From a checkpoint of a small transformer trained on Wikipedia.
Size: width 256, 4 heads of 64 (2 for keys and values), MLP 704 SwiGLU, vocabulary 2048, 11.6M parameters.
Training: a variant of Adam for these matrices, 645M tokens.
Each number is 200 + 30 x the weight over the matrix's rms, rounded and kept within 0 to 999. Layers, rows and columns count from 0.

# layer 12 MLP down (transposed), 704x256, rms 0.0706, rows 555-573, columns 0-127
226,220,219,217,167,188,159,166,202,226,214,216,169,173,250,182,240,221,232,221,235,248,152,195,178,162,200,198,192,195,224,208,218,149,189,191,185,173,236,167,206,209,166,189,228,268,230,252,205,195,245,192,258,234,215,153,140,180,201,184,189,198,180,208,223,206,189,195,185,184,188,189,216,163,201,169,200,125,233,215,188,219,207,216,197,235,221,141,151,211,175,195,200,214,219,249,199,237,191,235,209,174,202,233,168,267,199,178,216,200,156,200,232,209,159,276,169,147,215,221,240,185,185,241,164,171,145,182
197,215,171,188,233,223,127,200,206,217,194,204,267,223,230,242,222,235,212,191,254,200,134,210,227,173,200,168,224,151,232,177,249,164,204,198,250,251,217,235,221,240,244,215,217,164,262,253,152,216,200,182,211,220,233,211,190,192,132,201,148,216,230,226,231,211,210,229,228,164,215,188,186,195,184,191,205,230,219,167,162,168,199,187,234,166,183,217,227,182,187,199,200,186,209,260,233,216,173,218,201,239,234,234,244,198,238,165,237,216,212,203,190,235,143,178,191,137,187,144,193,295,201,235,224,212,234,238
215,134,169,170,209,223,186,187,271,239,189,165,207,227,163,201,169,183,233,171,192,170,162,194,185,235,186,223,181,233,178,256,194,178,183,172,144,193,167,196,222,191,213,184,265,160,238,178,230,188,211,194,200,174,208,186,214,176,218,185,244,152,160,220,175,241,202,252,190,240,220,226,259,242,198,206,197,220,259,240,169,266,175,201,230,200,238,273,208,201,189,236,225,213,169,233,175,218,137,230,184,225,238,154,188,219,177,225,180,184,238,172,191,229,208,179,175,167,214,167,167,186,175,203,212,162,165,233
218,169,219,186,227,222,163,215,152,190,227,217,258,161,178,216,219,133,212,219,197,225,210,181,176,143,193,163,164,238,163,167,222,242,195,165,235,186,172,184,187,195,257,196,257,216,193,171,221,228,230,192,235,171,175,209,263,211,175,196,198,164,199,181,179,147,155,182,183,237,236,244,240,211,218,147,206,267,173,178,213,228,191,206,245,201,159,306,189,219,179,203,215,188,215,190,201,174,256,198,195,219,194,200,206,228,258,193,130,204,184,188,202,191,191,212,234,172,206,248,180,182,195,189,183,199,238,216
140,227,198,186,237,238,262,213,167,204,206,151,204,221,228,203,201,245,159,185,177,211,215,142,173,201,141,257,233,251,221,179,176,213,224,170,246,218,147,126,181,138,206,213,204,184,214,238,200,161,224,222,189,192,233,195,178,178,228,177,208,237,183,184,214,172,222,132,192,240,234,179,199,209,227,179,196,243,151,227,183,216,214,165,256,178,200,192,216,231,181,180,205,196,256,216,212,223,180,182,180,152,238,240,172,203,172,212,192,224,158,204,190,237,214,210,173,154,159,206,185,188,196,198,196,181,258,269
181,151,224,167,210,197,210,178,157,181,140,176,233,210,185,184,188,207,228,200,179,218,234,230,185,226,235,194,200,207,181,157,219,220,179,218,203,243,254,165,159,229,192,145,187,214,247,176,194,210,191,176,225,240,222,216,105,259,205,227,235,175,210,195,212,179,188,186,255,175,172,199,192,203,204,204,206,227,131,178,285,131,165,150,203,182,209,197,195,216,177,260,225,149,242,143,180,191,176,199,170,258,266,164,205,206,214,181,247,224,167,198,254,217,221,175,200,214,169,204,243,156,195,258,192,187,177,223
220,227,216,204,162,201,237,221,212,241,205,210,161,187,188,197,218,212,201,213,182,200,195,223,201,204,169,186,232,247,194,228,159,152,198,186,200,227,224,195,170,211,210,176,238,187,211,203,247,185,237,210,200,187,230,200,200,201,248,211,153,188,283,126,202,159,223,240,236,202,222,170,140,198,154,251,228,259,196,189,170,185,194,201,160,196,217,272,204,237,227,223,249,198,202,174,180,195,184,206,148,196,255,179,244,218,202,200,187,148,261,203,189,226,149,185,182,184,201,175,220,233,158,223,215,163,124,192
177,243,210,170,187,264,182,199,214,186,197,233,186,193,224,232,234,206,238,192,180,161,189,204,223,203,195,221,187,176,127,204,168,245,221,216,128,201,206,201,161,194,200,223,162,214,253,162,211,209,134,197,172,218,223,209,201,187,188,159,155,230,138,247,185,185,208,224,213,217,204,238,219,166,208,210,157,183,210,213,221,194,194,175,198,187,166,17,186,228,199,212,213,167,171,217,240,179,163,227,182,231,183,173,194,190,181,206,263,168,186,220,201,222,212,196,211,270,174,206,233,192,205,209,232,179,149,215
217,181,245,216,214,225,193,239,206,258,227,206,184,147,253,189,207,207,203,233,180,235,252,191,158,195,222,227,234,141,217,198,216,197,162,142,219,226,127,220,245,231,192,208,270,197,212,236,217,203,207,209,204,220,147,242,186,203,200,200,152,226,239,205,166,199,172,188,149,190,171,205,224,186,182,162,161,197,196,217,221,153,205,207,190,195,222,198,175,198,252,183,216,192,259,197,177,189,171,239,143,191,178,237,243,205,149,184,175,204,185,247,186,249,203,267,195,237,191,229,144,209,273,183,233,248,206,200
230,231,205,187,146,186,219,226,232,218,233,193,198,206,185,197,200,161,231,208,242,218,242,221,196,169,211,170,177,266,154,208,249,135,183,206,219,199,251,246,245,176,218,194,167,138,235,265,221,256,160,174,234,206,208,217,189,152,216,181,175,242,215,143,264,207,216,205,204,180,234,211,258,183,236,218,183,210,231,199,161,179,213,214,169,235,209,215,210,192,208,242,189,187,182,192,236,219,160,154,225,183,213,199,189,224,201,228,203,219,196,206,271,208,196,253,211,189,261,199,198,191,177,177,257,218,239,214
200,165,226,217,197,197,188,221,198,241,207,236,153,198,163,179,198,169,180,185,211,160,200,178,190,235,217,219,215,188,203,223,220,153,225,216,229,226,202,186,154,178,218,226,148,181,234,180,244,199,194,170,192,240,197,217,236,222,170,197,137,220,179,194,219,162,184,174,201,251,208,235,224,149,173,154,163,190,230,205,199,201,209,193,291,183,171,248,191,178,163,203,203,186,164,209,174,165,162,207,124,169,201,205,103,224,183,150,238,223,210,168,218,258,213,213,190,206,201,202,195,159,207,248,221,168,203,273
195,202,207,231,163,157,164,142,188,159,207,197,160,182,257,209,204,189,217,201,193,192,247,236,223,170,174,187,223,199,235,237,144,174,223,198,208,198,181,166,250,218,106,232,157,210,211,173,172,220,203,161,183,196,184,188,205,148,216,166,211,195,194,186,230,209,225,205,201,247,193,227,222,122,221,242,208,192,172,198,181,210,204,179,176,207,148,241,228,217,258,222,209,174,133,139,138,186,215,198,255,172,211,212,230,189,173,246,213,178,230,233,222,209,167,171,200,236,212,204,218,162,197,213,230,171,279,190
181,249,213,121,147,202,164,185,240,201,207,231,146,198,233,219,225,240,184,244,195,193,208,165,174,220,220,198,239,203,197,157,149,236,170,186,226,253,226,251,192,182,229,220,155,197,131,180,258,197,265,185,245,220,201,182,171,200,208,193,224,209,242,194,222,194,233,202,179,183,143,195,209,204,174,210,204,172,209,230,207,189,219,221,231,183,208,280,215,199,178,225,193,191,182,222,218,184,242,192,146,204,145,185,213,215,181,191,195,181,181,261,176,213,240,165,198,188,180,188,266,184,199,243,166,220,216,155
137,221,205,245,228,212,163,252,133,171,197,251,257,139,234,134,190,189,199,173,195,161,185,187,182,224,186,254,186,195,209,227,203,213,217,112,197,148,152,232,180,174,180,237,183,194,167,160,134,205,200,206,171,173,233,116,138,229,174,182,203,257,162,186,167,185,215,165,206,193,206,230,200,195,219,160,245,215,189,206,193,168,186,221,226,241,189,184,155,201,213,208,185,197,226,172,197,193,233,194,195,177,166,214,213,216,206,156,189,171,229,196,191,166,167,187,199,158,217,189,225,259,134,168,196,245,256,238
240,208,218,244,226,219,196,246,232,247,196,206,248,190,165,197,211,183,235,163,165,190,207,232,227,140,218,190,235,184,253,200,192,226,150,181,206,214,163,241,197,206,219,234,207,229,172,180,238,208,240,172,217,141,178,260,169,232,252,181,225,138,184,210,137,230,183,211,213,178,213,180,180,198,145,196,227,140,171,150,199,212,218,188,196,177,165,273,196,209,219,164,245,223,186,263,178,179,173,209,241,209,172,205,196,240,212,186,155,169,171,228,198,198,134,191,207,203,236,221,185,220,203,223,196,165,197,216
184,206,227,230,229,219,251,219,168,224,132,141,241,199,164,217,207,169,198,197,195,217,212,158,151,227,145,200,200,196,176,199,163,305,226,207,231,206,182,176,212,240,167,211,157,185,151,174,217,184,203,156,234,190,202,233,255,179,225,210,276,237,204,195,174,207,199,197,203,180,197,203,238,150,240,206,191,187,229,236,215,237,149,188,192,142,197,331,215,201,182,222,189,182,274,186,196,198,242,236,227,243,204,172,211,214,245,251,161,202,179,208,192,168,211,159,258,168,173,188,185,120,178,151,184,188,226,154
145,255,248,213,174,220,208,183,193,206,175,213,255,148,159,211,197,214,245,226,173,207,270,215,145,246,188,198,258,211,176,205,182,213,197,222,176,215,176,185,184,178,215,212,203,145,189,235,196,198,219,142,201,267,254,187,243,225,204,221,239,207,145,141,211,201,197,212,197,213,179,222,220,199,194,202,223,221,249,174,173,198,174,215,160,250,196,307,213,178,164,203,221,209,235,241,119,219,198,192,245,215,182,139,194,220,189,203,245,218,203,180,211,209,226,181,223,182,201,196,248,183,191,183,253,256,213,154
247,214,205,201,177,209,223,189,210,225,193,187,240,200,171,217,173,192,169,180,184,238,232,206,216,236,244,176,176,221,210,242,180,169,176,182,162,177,173,184,231,174,209,174,188,196,172,221,216,202,195,203,174,228,220,183,217,204,168,210,202,201,230,158,217,226,166,170,200,193,126,164,155,226,223,209,228,257,155,217,201,201,191,188,195,195,186,152,195,254,197,192,237,233,233,204,177,200,197,242,222,215,165,249,175,222,205,181,170,212,206,195,217,223,194,174,195,193,199,211,190,233,218,184,215,279,206,191
149,168,195,177,187,280,168,205,178,127,192,254,212,222,218,233,191,146,210,197,218,237,206,200,206,194,280,204,161,214,174,232,215,161,223,245,183,189,249,224,245,196,203,252,252,238,158,125,150,254,181,218,150,184,203,131,239,194,206,179,115,182,262,187,104,186,179,169,188,272,197,196,161,228,169,151,225,210,188,257,182,239,150,182,201,223,215,216,137,219,173,217,228,183,216,208,208,218,169,196,216,236,205,209,245,266,190,240,197,205,190,226,220,208,213,200,182,165,217,208,192,217,221,273,229,269,301,254
# layer 12 MLP gate, 704x256, rms 0.0522, rows 556-573, columns 0-127
195,196,233,215,210,265,171,197,156,153,201,229,221,201,170,288,161,222,223,239,227,251,234,176,193,168,226,175,263,221,188,215,196,263,220,207,178,183,201,207,197,222,147,224,200,151,187,228,155,202,219,226,127,214,173,162,197,219,228,231,131,184,236,233,220,185,219,239,251,161,134,186,244,200,228,181,229,171,179,205,184,252,225,225,226,174,194,170,228,215,183,203,223,204,134,157,255,179,219,163,228,137,213,176,182,167,166,258,220,199,220,165,181,189,166,211,222,141,172,187,213,255,219,200,227,170,195,169
204,189,206,205,191,204,164,239,226,186,258,150,215,233,144,218,155,210,230,190,191,107,214,196,204,166,160,119,203,197,144,209,204,245,145,185,213,214,234,195,240,173,170,159,151,166,179,171,267,242,149,204,168,240,253,202,169,245,206,179,195,189,180,251,200,219,190,282,196,167,170,192,211,197,243,184,218,209,222,251,156,202,187,195,155,178,180,170,183,200,223,196,223,176,129,236,181,236,213,203,208,241,207,211,239,206,174,196,197,248,228,162,145,196,173,183,221,200,182,230,220,208,169,189,205,187,170,238
232,196,193,188,196,284,200,161,214,176,159,261,156,211,202,195,228,223,180,237,249,136,233,199,239,204,145,213,213,250,193,259,174,231,247,165,200,254,114,194,206,173,218,188,204,206,127,198,187,215,257,207,197,128,236,203,218,133,202,182,222,161,205,246,175,239,179,249,259,192,208,164,231,200,223,154,226,214,228,210,219,196,178,227,181,212,212,209,214,184,200,192,217,171,193,186,200,229,197,195,175,215,220,186,221,144,179,198,185,184,238,248,195,223,225,124,183,159,232,189,153,216,172,246,189,184,198,158
208,182,248,202,196,264,200,210,176,210,234,224,142,155,223,172,170,253,200,196,212,185,206,209,200,237,159,159,169,199,199,189,206,218,155,158,261,187,254,195,195,246,224,188,202,234,245,194,189,175,192,218,220,203,172,159,215,216,179,193,171,217,216,234,260,241,200,182,164,180,187,120,188,229,255,213,215,231,268,213,268,208,182,215,184,175,220,200,232,246,205,224,224,211,204,172,184,244,223,204,180,209,213,163,160,223,172,170,175,192,204,178,189,122,188,190,178,153,190,194,198,225,191,180,214,172,181,185
231,157,212,202,148,165,228,144,228,195,152,171,168,150,192,193,219,243,169,186,210,129,226,171,189,130,229,222,209,158,156,234,245,185,248,214,192,174,202,183,195,197,180,222,207,156,256,229,210,232,235,180,185,205,255,181,177,173,223,199,184,209,218,182,208,178,221,264,218,193,166,199,185,187,189,176,289,191,202,229,204,201,140,171,222,153,209,212,249,216,187,246,202,205,225,161,213,204,193,205,155,251,150,163,221,206,210,161,236,190,222,212,195,206,208,199,220,224,164,190,187,241,153,215,145,245,208,202
268,199,212,162,211,225,149,190,270,202,194,191,271,210,193,169,228,230,198,172,220,189,188,170,195,164,177,232,243,214,187,192,179,236,217,222,232,168,166,245,213,147,172,195,262,204,207,227,212,283,219,170,197,260,146,185,208,242,188,146,141,167,193,199,228,202,216,215,186,242,242,130,233,189,201,198,216,181,242,251,262,199,224,156,156,144,236,212,201,235,188,209,232,193,190,184,162,204,234,191,212,242,160,232,196,187,191,165,209,248,184,230,203,192,184,225,189,188,181,228,156,256,156,200,211,193,217,191
166,275,197,173,191,248,184,189,123,210,217,228,214,194,193,188,188,198,252,160,207,193,201,266,184,226,209,187,147,189,178,175,155,237,204,158,248,220,211,182,162,154,190,219,177,188,255,208,235,203,185,201,201,218,264,255,156,233,271,132,180,172,207,209,214,221,192,245,254,248,222,200,245,234,225,246,172,200,203,198,173,170,225,208,164,158,229,133,247,141,214,248,169,228,200,224,241,249,188,152,139,197,229,172,193,234,176,234,237,208,229,171,204,197,176,241,193,210,188,240,229,259,208,174,180,178,152,224
176,163,199,211,174,220,219,216,193,219,139,204,246,193,217,242,219,209,227,202,216,230,214,197,174,189,224,169,192,176,202,190,203,209,197,166,174,248,172,200,222,200,209,202,187,143,201,156,166,185,181,180,212,198,195,205,201,171,202,198,205,195,194,157,183,201,218,153,197,190,172,195,186,169,218,191,186,210,195,230,185,194,198,201,149,244,213,217,180,236,156,142,160,224,217,180,201,178,215,187,173,246,194,179,169,208,177,199,166,183,187,184,224,170,235,240,244,179,217,147,232,162,213,209,209,218,222,201
194,190,170,206,210,225,201,208,202,186,165,225,210,191,168,157,201,151,217,213,180,194,167,206,143,208,150,245,244,142,216,210,236,154,169,194,249,156,203,217,187,208,240,166,193,207,174,229,201,168,200,154,185,176,234,158,225,216,206,203,197,192,184,182,172,178,146,211,176,168,169,252,219,187,198,191,174,225,191,219,235,201,226,221,204,283,198,192,236,160,179,222,173,241,175,184,230,149,211,143,168,186,207,221,225,236,177,248,177,221,231,201,196,187,212,248,229,248,202,218,209,233,177,145,255,170,232,235
239,204,155,171,188,231,161,223,212,237,268,206,157,182,201,193,221,262,167,195,211,254,209,182,240,244,192,232,179,169,266,236,232,156,161,227,155,202,221,168,180,217,236,214,208,186,186,210,257,217,192,191,246,149,176,182,166,213,198,191,212,144,170,271,193,210,147,231,219,219,213,187,228,191,223,228,217,172,227,195,201,200,187,198,145,143,174,166,183,210,206,214,197,228,228,206,159,197,202,168,251,118,203,219,176,156,215,244,219,174,241,202,176,172,171,138,176,221,272,237,248,208,234,205,230,170,196,217
195,217,185,221,185,206,181,236,248,234,231,146,207,218,208,240,227,175,190,236,283,223,236,172,250,191,185,211,194,151,214,251,215,174,252,197,217,225,190,217,203,211,186,205,167,204,126,195,206,220,211,199,182,175,169,217,199,251,160,193,230,195,217,204,252,184,180,205,191,204,184,249,206,165,200,200,176,200,211,200,155,185,185,177,210,214,159,182,167,201,252,211,253,252,191,232,248,202,201,238,178,214,176,201,195,239,267,223,175,174,233,189,169,179,179,230,150,183,273,223,181,182,184,225,247,190,166,220
222,232,222,204,265,212,177,167,195,192,268,248,189,174,177,175,201,212,230,263,258,223,247,143,279,235,189,190,210,194,152,161,235,214,165,188,189,220,155,180,247,212,145,214,199,178,160,233,233,149,198,217,196,191,178,162,162,185,188,174,195,191,239,218,244,186,185,198,204,217,155,190,184,184,271,167,181,157,207,156,183,185,170,131,173,222,208,200,245,171,207,178,195,206,172,160,196,214,232,247,145,222,212,199,198,183,199,181,166,130,230,159,182,187,163,156,211,181,188,225,240,220,220,254,164,188,187,193
257,186,173,195,170,193,192,187,165,147,157,222,161,188,174,279,139,210,200,211,227,222,227,196,187,217,243,242,170,252,216,179,163,222,191,180,216,220,222,165,160,287,239,218,191,146,269,231,192,208,195,260,175,222,171,230,150,213,179,207,170,252,234,239,200,190,227,224,190,194,232,221,234,193,245,186,181,208,229,200,202,198,211,164,163,160,225,212,195,214,167,213,177,218,210,227,183,154,173,232,212,274,270,179,202,226,194,221,168,156,204,202,269,170,194,187,184,185,213,150,250,239,257,215,198,209,239,180
169,199,191,188,211,208,273,198,167,237,182,222,180,227,217,191,235,182,179,214,238,162,233,193,133,187,248,189,250,151,196,168,175,195,174,156,238,226,221,220,152,166,173,166,194,196,178,232,213,236,175,202,211,202,189,195,233,189,218,198,196,174,170,179,183,240,211,223,159,217,184,203,237,225,203,175,178,247,211,228,175,181,220,190,203,230,311,258,237,179,214,188,245,236,182,182,193,168,198,180,170,141,227,181,259,266,177,236,169,220,176,228,159,249,190,157,188,239,218,129,157,201,212,187,200,197,176,222
209,161,193,164,192,224,210,139,227,176,189,192,135,221,170,147,175,155,155,134,215,167,190,198,178,139,204,237,235,243,222,185,208,257,163,206,165,188,198,214,251,175,193,228,200,226,220,167,272,219,194,190,208,176,215,201,148,231,184,186,240,243,226,270,194,199,173,203,183,199,219,195,184,150,197,202,161,226,165,139,167,204,120,188,214,226,225,229,230,170,221,201,212,178,204,199,192,210,243,216,166,167,168,191,202,142,170,203,212,207,180,177,213,229,148,209,213,162,215,198,199,187,238,225,252,177,240,198
183,175,218,214,267,180,240,138,229,152,223,203,222,180,215,218,219,210,184,189,174,192,216,100,184,177,219,248,243,160,230,221,262,188,267,135,194,229,228,177,211,179,211,182,202,223,172,238,212,191,190,163,179,163,250,148,185,189,244,131,230,175,240,244,200,184,258,211,219,212,155,229,177,284,204,210,216,161,217,206,153,186,176,234,249,229,253,204,274,184,236,206,121,239,182,242,221,181,200,157,188,219,195,172,199,198,234,206,210,173,205,233,163,226,227,211,229,215,217,219,157,190,181,207,204,214,163,219
154,141,215,214,201,174,189,165,206,262,189,157,230,175,211,174,195,248,212,210,188,188,166,246,176,215,221,179,238,204,184,202,178,189,163,182,183,178,213,250,176,189,200,167,196,211,206,227,174,192,193,226,196,160,150,222,267,178,200,226,201,150,130,204,197,221,202,162,226,185,219,180,185,177,187,210,191,261,246,222,173,154,176,201,176,194,199,206,249,244,208,242,127,209,207,157,218,214,193,217,184,191,213,171,185,252,225,180,209,227,208,229,197,195,239,199,193,199,186,180,225,251,190,232,162,257,255,186
139,200,231,194,203,170,218,209,185,182,240,170,208,224,203,171,173,166,166,167,222,203,136,166,202,181,183,162,255,181,124,206,235,204,213,197,187,169,165,173,212,186,204,181,227,199,214,262,184,221,205,223,234,191,203,172,209,218,200,234,197,244,213,173,215,193,205,213,244,196,195,180,204,226,188,118,217,153,180,177,235,215,140,251,207,159,243,200,189,158,179,184,221,179,175,209,190,216,185,221,172,173,249,219,239,231,250,179,213,184,174,205,218,203,271,226,138,158,178,204,163,224,191,192,221,191,194,224
# layer 12 MLP up, 704x256, rms 0.0523, rows 556-573, columns 0-127
222,219,240,165,206,207,203,211,176,238,190,259,161,188,203,186,192,183,212,250,222,207,221,218,197,158,287,177,166,231,204,185,321,124,173,214,205,148,206,190,264,193,163,187,164,187,248,250,238,176,232,196,200,210,210,167,195,210,203,197,232,193,213,209,200,187,175,241,232,231,211,172,181,159,173,206,212,191,191,206,230,180,181,189,196,206,183,244,182,251,222,263,230,245,201,239,178,216,178,197,212,139,200,175,208,205,247,191,211,242,216,225,162,242,199,180,142,199,147,222,192,136,243,202,265,185,245,197
184,257,186,225,201,200,255,163,225,178,144,257,206,183,225,241,169,245,167,211,181,226,252,160,196,209,188,121,219,193,142,243,179,195,251,159,205,226,156,211,181,209,199,212,211,150,224,214,170,190,201,221,204,205,168,203,215,219,221,162,206,230,205,188,187,186,252,262,189,234,217,188,207,151,215,170,206,262,182,181,265,223,225,202,188,188,190,230,238,190,178,222,206,220,249,222,150,165,250,242,235,136,232,150,201,223,169,238,228,207,166,199,258,231,249,206,212,269,181,202,227,213,252,179,179,202,197,224
245,129,197,181,201,244,205,124,161,228,199,203,240,175,219,188,245,207,248,159,212,136,214,224,227,119,189,221,189,218,222,193,221,219,156,189,230,274,183,216,196,231,190,161,192,224,201,196,143,203,206,221,197,162,180,199,178,166,138,207,194,196,194,218,185,103,166,249,221,179,212,158,218,195,162,173,174,169,245,220,229,218,243,119,204,240,197,194,208,198,155,189,167,157,234,174,118,200,174,238,167,227,211,146,222,254,189,184,253,193,172,163,126,188,174,151,256,169,190,146,155,224,175,235,196,268,254,222
177,184,178,241,220,233,188,246,165,199,178,210,157,226,167,167,176,202,171,246,255,193,202,184,205,188,169,179,168,213,206,193,227,125,241,194,230,262,186,247,175,212,226,166,194,183,232,225,189,225,218,173,168,187,209,159,210,248,241,259,212,195,247,228,188,203,220,199,204,149,181,197,144,207,176,166,203,240,135,182,224,226,248,269,241,234,218,189,265,193,232,153,226,235,242,221,203,182,203,192,234,214,212,211,184,202,211,245,215,234,178,198,219,229,207,152,263,196,185,210,176,229,250,195,202,128,267,188
200,195,191,182,185,179,179,183,230,187,226,166,189,141,173,178,184,248,212,169,191,200,250,157,209,214,174,178,206,189,184,235,217,214,181,195,158,107,219,215,188,200,140,277,234,149,188,169,198,166,243,217,232,237,223,172,217,224,214,147,209,260,219,216,184,173,225,218,252,196,210,172,211,200,230,240,216,184,202,268,116,228,204,201,209,190,197,193,233,237,219,196,236,196,147,200,248,246,185,187,216,209,155,235,179,174,211,240,183,200,186,213,220,197,200,244,241,198,157,185,201,239,186,210,235,168,220,219
155,228,190,209,240,246,173,194,181,167,182,258,195,192,242,199,232,161,191,164,199,177,164,198,200,196,192,213,199,237,207,210,173,233,211,244,214,226,195,220,185,156,192,217,216,215,152,180,222,197,175,208,193,165,183,171,194,215,116,206,266,149,193,230,173,197,175,175,212,189,170,256,236,248,173,232,201,205,214,203,202,161,217,198,159,205,219,194,134,170,222,224,218,161,198,220,175,153,263,223,238,180,173,215,185,228,134,194,157,198,200,163,158,248,178,257,209,191,224,221,231,188,229,227,163,198,219,197
231,197,218,214,201,177,176,191,213,164,176,184,207,194,163,199,175,206,171,250,190,204,168,199,162,212,205,179,207,193,249,193,166,228,203,245,181,173,217,203,259,213,252,203,245,151,227,235,167,224,207,222,213,198,206,198,131,230,192,200,217,233,160,185,182,161,216,193,219,241,204,181,265,211,221,194,227,202,243,176,142,220,218,208,178,240,192,291,182,243,154,293,226,232,182,186,207,242,214,195,258,246,168,160,152,208,213,228,219,195,138,183,206,202,177,204,198,221,204,198,222,199,232,223,148,181,248,185
178,237,197,217,210,175,178,179,192,201,189,217,128,237,197,184,180,200,188,191,205,172,162,211,202,184,217,198,169,235,192,216,187,212,217,204,169,230,199,206,178,182,182,232,113,216,197,191,229,190,223,200,189,237,244,173,243,182,251,198,215,207,204,163,169,148,182,217,215,208,259,160,207,269,193,233,218,204,183,177,148,215,220,184,151,195,202,166,201,220,173,225,202,147,190,240,213,249,224,219,197,176,187,188,185,189,264,204,167,201,230,209,223,175,206,171,238,211,189,241,227,232,188,265,162,223,168,218
198,184,200,180,244,217,210,217,186,258,241,207,210,184,212,213,153,231,145,192,195,194,221,195,218,259,187,188,198,237,238,194,198,201,237,203,157,184,204,220,217,187,180,243,225,172,187,223,201,198,231,239,195,170,157,154,222,202,221,224,183,189,230,194,181,217,168,180,190,221,164,184,154,212,138,158,203,171,181,201,223,151,178,185,263,175,184,174,217,146,264,189,196,253,190,196,168,165,216,209,188,155,134,215,184,203,215,228,164,173,170,221,159,217,157,214,158,189,199,241,202,230,246,226,184,222,173,169
244,219,219,195,236,255,227,196,241,183,176,135,178,192,210,176,180,272,217,148,196,197,169,216,184,196,270,214,210,170,196,235,193,145,194,199,201,180,194,165,169,191,181,227,236,146,189,164,221,220,212,207,159,188,209,222,224,189,204,187,195,173,227,183,137,209,207,197,180,196,175,193,146,215,268,208,235,152,197,173,184,186,184,251,222,155,178,200,228,167,187,172,228,184,208,242,251,250,192,179,203,176,234,209,186,171,259,176,166,187,200,212,229,186,194,151,173,217,216,226,211,251,200,269,122,218,190,191
206,203,191,210,183,212,162,168,209,142,210,233,149,215,231,186,211,221,220,251,169,243,209,210,181,169,156,268,249,172,162,210,151,150,237,153,172,146,156,174,238,215,157,197,219,237,190,179,232,165,187,183,209,186,209,196,203,150,172,139,174,151,212,140,236,171,222,217,221,195,190,228,247,117,162,198,223,152,131,199,227,215,190,183,176,187,151,253,182,177,196,247,199,183,200,180,188,243,201,181,205,187,223,160,174,185,222,231,179,195,147,211,243,162,233,190,136,195,145,159,152,192,194,193,181,204,228,248
227,162,172,209,165,195,177,186,138,209,233,218,207,161,185,170,137,176,189,213,146,181,257,195,195,175,231,250,206,174,151,184,206,262,214,134,204,203,186,219,180,212,225,209,263,186,210,193,215,142,182,166,226,238,157,204,249,183,189,195,181,195,233,134,174,229,210,202,188,231,171,219,205,183,206,163,132,180,139,197,195,266,233,236,249,211,170,212,231,191,193,167,205,231,158,213,189,208,141,189,222,208,211,190,204,308,192,227,163,240,211,260,201,164,188,217,241,149,209,183,221,209,240,214,194,222,194,227
189,212,246,211,188,132,232,243,181,229,207,219,189,208,269,187,211,175,260,181,242,211,213,215,182,223,179,191,169,138,200,198,192,192,170,215,205,202,202,242,147,152,172,184,169,206,192,133,223,192,216,185,188,165,178,217,180,174,208,225,225,175,152,191,221,173,229,241,211,191,219,178,213,179,225,166,133,191,195,289,203,210,206,183,239,166,253,200,195,192,173,229,190,172,219,225,154,230,223,241,211,143,195,213,167,242,161,220,277,200,164,178,240,205,244,192,185,220,196,225,219,214,263,165,164,274,145,196
190,183,193,236,231,188,239,255,205,156,224,191,258,207,199,146,212,179,228,184,171,205,206,185,223,213,139,221,237,221,225,173,208,183,215,222,203,212,201,156,173,185,171,135,194,210,268,227,194,198,206,255,211,204,223,210,214,171,184,225,182,181,223,226,130,162,218,201,209,121,261,165,231,188,211,225,230,261,230,221,160,211,239,197,188,189,180,214,224,194,190,196,242,192,182,169,219,189,288,214,176,234,231,195,180,225,215,175,211,201,247,255,180,208,232,183,156,204,128,190,225,223,189,227,180,219,210,208
190,227,235,173,247,185,186,204,279,191,254,170,194,210,213,180,209,218,162,182,183,252,257,183,226,216,176,192,199,239,219,187,140,212,233,255,202,244,238,246,196,217,189,240,225,174,161,241,212,192,179,188,187,237,192,234,173,221,233,209,221,193,247,212,248,166,215,195,164,251,221,223,182,263,172,171,234,248,164,200,232,172,214,159,147,209,238,191,253,223,238,202,207,175,190,248,188,206,177,217,196,180,198,226,162,198,204,204,140,243,222,232,184,191,160,209,189,149,164,257,227,177,166,271,191,179,197,223
298,141,182,237,209,209,203,199,193,227,170,163,204,190,241,191,220,195,144,184,270,183,197,167,146,263,165,211,157,186,203,216,184,208,186,146,200,170,244,215,205,206,176,249,147,204,213,277,181,233,198,219,190,227,202,233,176,197,177,198,186,192,191,215,249,261,204,215,199,210,215,244,201,215,194,231,185,179,181,187,215,182,126,217,234,176,222,225,187,164,171,201,237,200,227,177,202,191,211,100,142,224,240,196,239,209,187,170,182,173,189,190,215,147,172,225,178,217,193,266,216,199,183,235,229,196,159,198
195,231,212,164,199,167,195,197,228,209,212,235,157,177,199,148,215,200,195,176,244,226,229,209,170,155,203,248,219,180,193,200,206,212,198,254,180,208,202,212,203,227,223,224,194,170,247,150,191,202,182,231,199,181,206,192,211,227,213,173,183,210,159,218,174,194,204,243,195,226,225,228,214,197,172,204,172,178,221,232,204,229,176,233,179,207,224,242,158,170,197,212,182,205,185,149,178,238,182,184,197,174,269,208,195,194,177,215,217,161,188,202,218,156,180,195,203,197,172,213,191,196,199,248,171,161,151,189
235,217,237,249,238,202,140,215,223,192,221,231,159,195,225,223,233,193,169,114,212,188,163,235,241,209,227,224,172,260,229,223,178,194,259,164,178,180,154,177,199,244,226,183,228,204,164,174,165,130,217,162,161,213,117,235,207,213,220,185,238,201,237,181,174,191,190,288,223,228,210,125,189,247,173,171,245,240,202,188,197,241,224,142,188,209,127,203,109,171,291,205,188,192,175,181,211,203,212,240,204,196,179,203,165,243,189,189,202,185,199,240,190,192,219,195,158,165,249,172,177,187,219,218,137,182,181,249